config = dict(
    n_layer=15,
    n_head=5,
    head_dim=64,
    norm='rmsnorm',
    init_std_up=0.0386,
    optimizer='soap_variant',
    lr=0.00237,
    schedule='wsd',
    decay_fraction=0.878,
    decay_shape='cos',
    batch_tokens=262144,
    dataset='wikipedia_en',
)
Each number is 50 + 12 x the weight over its row's rms, rounded and kept within 0 to 99. Layers, rows and columns count from 0. The size before them is the row's rms in percent of the matrix's.

# layer 3 MLP up, 640x320, rms 0.0814, rows 472-493, columns 192-255
097:38 50 59 34 55 45 59 63 54 64 52 38 48 53 53 39 59 54 57 73 50 44 42 59 64 69 54 63 40 61 31 39 57 49 43 62 35 38 32 49 56 66 58 46 43 43 50 42 55 40 65 33 46 23 36 51 15 42 47 31 59 70 46 42
097:74 65 27 57 34 44 50 41 59 46 54 68 60 65 44 37 73 45 48 59 59 45 76 51 46 48 43 50 46 51 57 41 66 49 67 58 58 43 63 40 34 61 45 38 46 44 65 64 53 61 51 58 62 47 63 46 34 43 44 60 70 45 59 50
099:60 51 50 68 23 54 52 52 45 56 45 49 29 70 45 51 43 54 57 54 49 50 54 55 52 37 67 75 43 64 62 42 49 60 63 60 39 41 33 34 37 34 37 43 53 46 54 62 37 52 71 54 67 56 49 53 40 63 34 48 69 38 35 32
152:40 47 49 61 26 58 56 51 60 54 57 50 44 09 29 39 29 48 58 37 38 34 59 33 66 49 38 53 35 67 48 48 52 49 41 31 40 42 31 56 61 36 68 58 28 60 37 30 57 58 36 37 72 64 55 58 64 41 54 57 57 48 66 60
098:52 50 56 47 55 35 51 46 52 56 49 61 53 49 26 34 71 48 54 57 51 56 38 51 64 17 51 51 49 52 29 35 38 39 42 51 41 57 46 42 52 55 35 52 43 45 46 43 52 44 56 54 57 36 64 64 47 55 56 47 28 49 58 32
109:35 42 47 55 61 92 77 49 58 55 56 59 56 40 50 68 67 59 62 41 50 50 40 50 42 53 09 52 42 39 45 51 31 29 36 44 42 33 55 47 47 75 54 47 46 52 43 66 54 43 45 45 49 28 52 56 55 52 63 38 60 48 34 51
099:65 56 34 56 46 72 41 53 52 47 43 73 53 48 70 63 53 53 41 45 37 44 52 56 27 54 41 67 49 61 54 25 64 60 50 60 51 64 36 64 52 39 45 45 63 46 64 53 62 45 36 48 58 51 46 48 41 51 25 66 64 41 41 44
105:51 48 46 68 36 49 43 47 60 39 64 51 53 51 53 53 41 54 35 42 50 51 57 42 27 49 23 47 70 34 56 58 45 52 31 35 47 64 34 47 42 46 39 67 34 50 62 50 72 51 62 38 45 41 52 56 52 56 36 52 53 53 56 58
103:32 49 30 62 39 37 25 41 59 56 59 45 33 56 70 55 51 53 16 42 37 51 55 54 45 66 63 47 51 38 67 49 41 46 45 48 56 49 65 42 43 48 52 79 30 48 70 18 64 59 54 48 52 51 48 37 44 41 36 58 56 31 57 56
099:57 41 49 63 55 60 63 50 51 61 46 55 45 62 39 38 46 46 57 63 56 53 33 32 30 20 40 48 38 56 47 66 53 51 63 35 59 43 65 42 39 51 64 67 52 62 46 65 40 32 43 32 52 58 60 65 61 52 39 55 60 62 49 52
104:51 57 47 36 62 41 59 63 53 34 41 42 51 49 46 77 54 84 59 55 45 45 29 50 52 40 53 57 53 56 41 51 30 58 54 45 41 57 77 61 29 50 57 68 57 44 32 68 47 49 49 44 40 51 38 49 76 33 43 38 59 63 44 50
099:42 59 52 48 60 24 45 70 68 48 42 45 66 48 43 38 52 53 86 35 50 52 39 56 64 55 62 47 60 59 41 42 46 68 47 49 35 70 51 53 35 62 67 49 49 22 76 48 44 43 35 50 65 54 42 22 47 62 39 30 62 71 43 60
105:41 55 30 58 51 55 55 66 77 59 65 43 51 66 30 51 51 65 61 46 64 50 70 63 33 50 48 33 46 25 45 42 49 19 57 70 37 39 51 49 49 59 50 38 45 46 49 43 19 38 55 69 59 63 39 49 60 40 57 42 30 56 65 37
091:32 40 37 40 31 53 71 25 60 51 42 58 49 64 59 24 25 46 47 30 45 44 33 47 61 49 68 48 50 66 55 24 64 60 58 60 22 50 41 48 34 49 47 49 55 36 46 57 72 40 58 48 45 57 52 50 57 44 38 50 65 65 49 54
102:49 58 41 60 50 62 54 24 52 55 44 56 50 73 52 52 44 38 55 57 43 55 67 42 58 52 35 53 53 46 59 49 58 51 36 40 51 49 30 49 54 59 58 64 48 76 58 56 45 29 51 46 56 72 73 45 43 50 47 63 32 17 49 36
098:44 60 37 53 30 51 47 52 44 69 50 48 51 59 54 35 54 61 72 57 61 69 55 53 69 69 30 43 56 45 40 62 57 43 63 53 58 33 37 51 26 35 69 62 43 30 47 41 47 46 59 57 38 62 43 54 50 73 48 49 42 62 84 50
095:46 40 53 52 52 74 52 47 50 50 40 29 38 48 52 43 31 35 50 39 62 54 45 45 56 50 48 59 41 40 34 53 58 35 63 46 53 54 61 20 38 35 39 60 43 52 37 46 60 43 42 57 61 53 39 48 38 64 48 43 50 44 53 79
104:54 56 39 56 75 24 80 65 47 47 50 53 21 57 63 61 36 42 64 36 54 54 39 57 78 44 42 42 51 57 64 51 37 55 57 74 60 23 53 44 65 45 71 59 81 48 52 62 24 66 55 60 64 49 73 60 56 67 53 55 35 57 66 68
095:58 59 43 34 77 64 38 36 40 49 48 63 38 44 63 69 54 70 32 44 45 52 39 54 47 44 33 38 46 51 44 57 60 71 38 59 36 51 39 67 45 30 65 34 47 56 39 52 44 39 38 47 37 28 59 66 54 40 41 64 59 48 40 46
096:57 54 54 36 31 42 58 27 58 39 56 43 43 13 39 53 44 45 48 33 48 60 45 50 52 64 57 63 57 44 49 52 59 52 43 52 43 57 39 44 41 43 54 65 25 65 37 54 61 40 47 38 54 39 50 53 43 59 38 30 53 59 78 35
103:53 52 49 50 54 69 18 61 55 46 33 56 31 40 50 20 28 38 70 51 39 44 45 71 46 57 62 42 38 41 30 57 64 51 46 20 59 69 38 55 59 62 52 31 45 45 32 53 44 51 39 48 46 62 45 37 54 36 38 67 32 30 33 61
095:72 32 37 54 56 58 55 63 47 46 48 36 82 20 59 66 48 41 46 42 59 44 55 50 52 59 47 48 63 70 61 47 43 49 54 54 52 59 48 50 48 49 54 53 61 37 40 43 53 51 44 10 53 56 31 50 39 69 57 64 77 52 42 62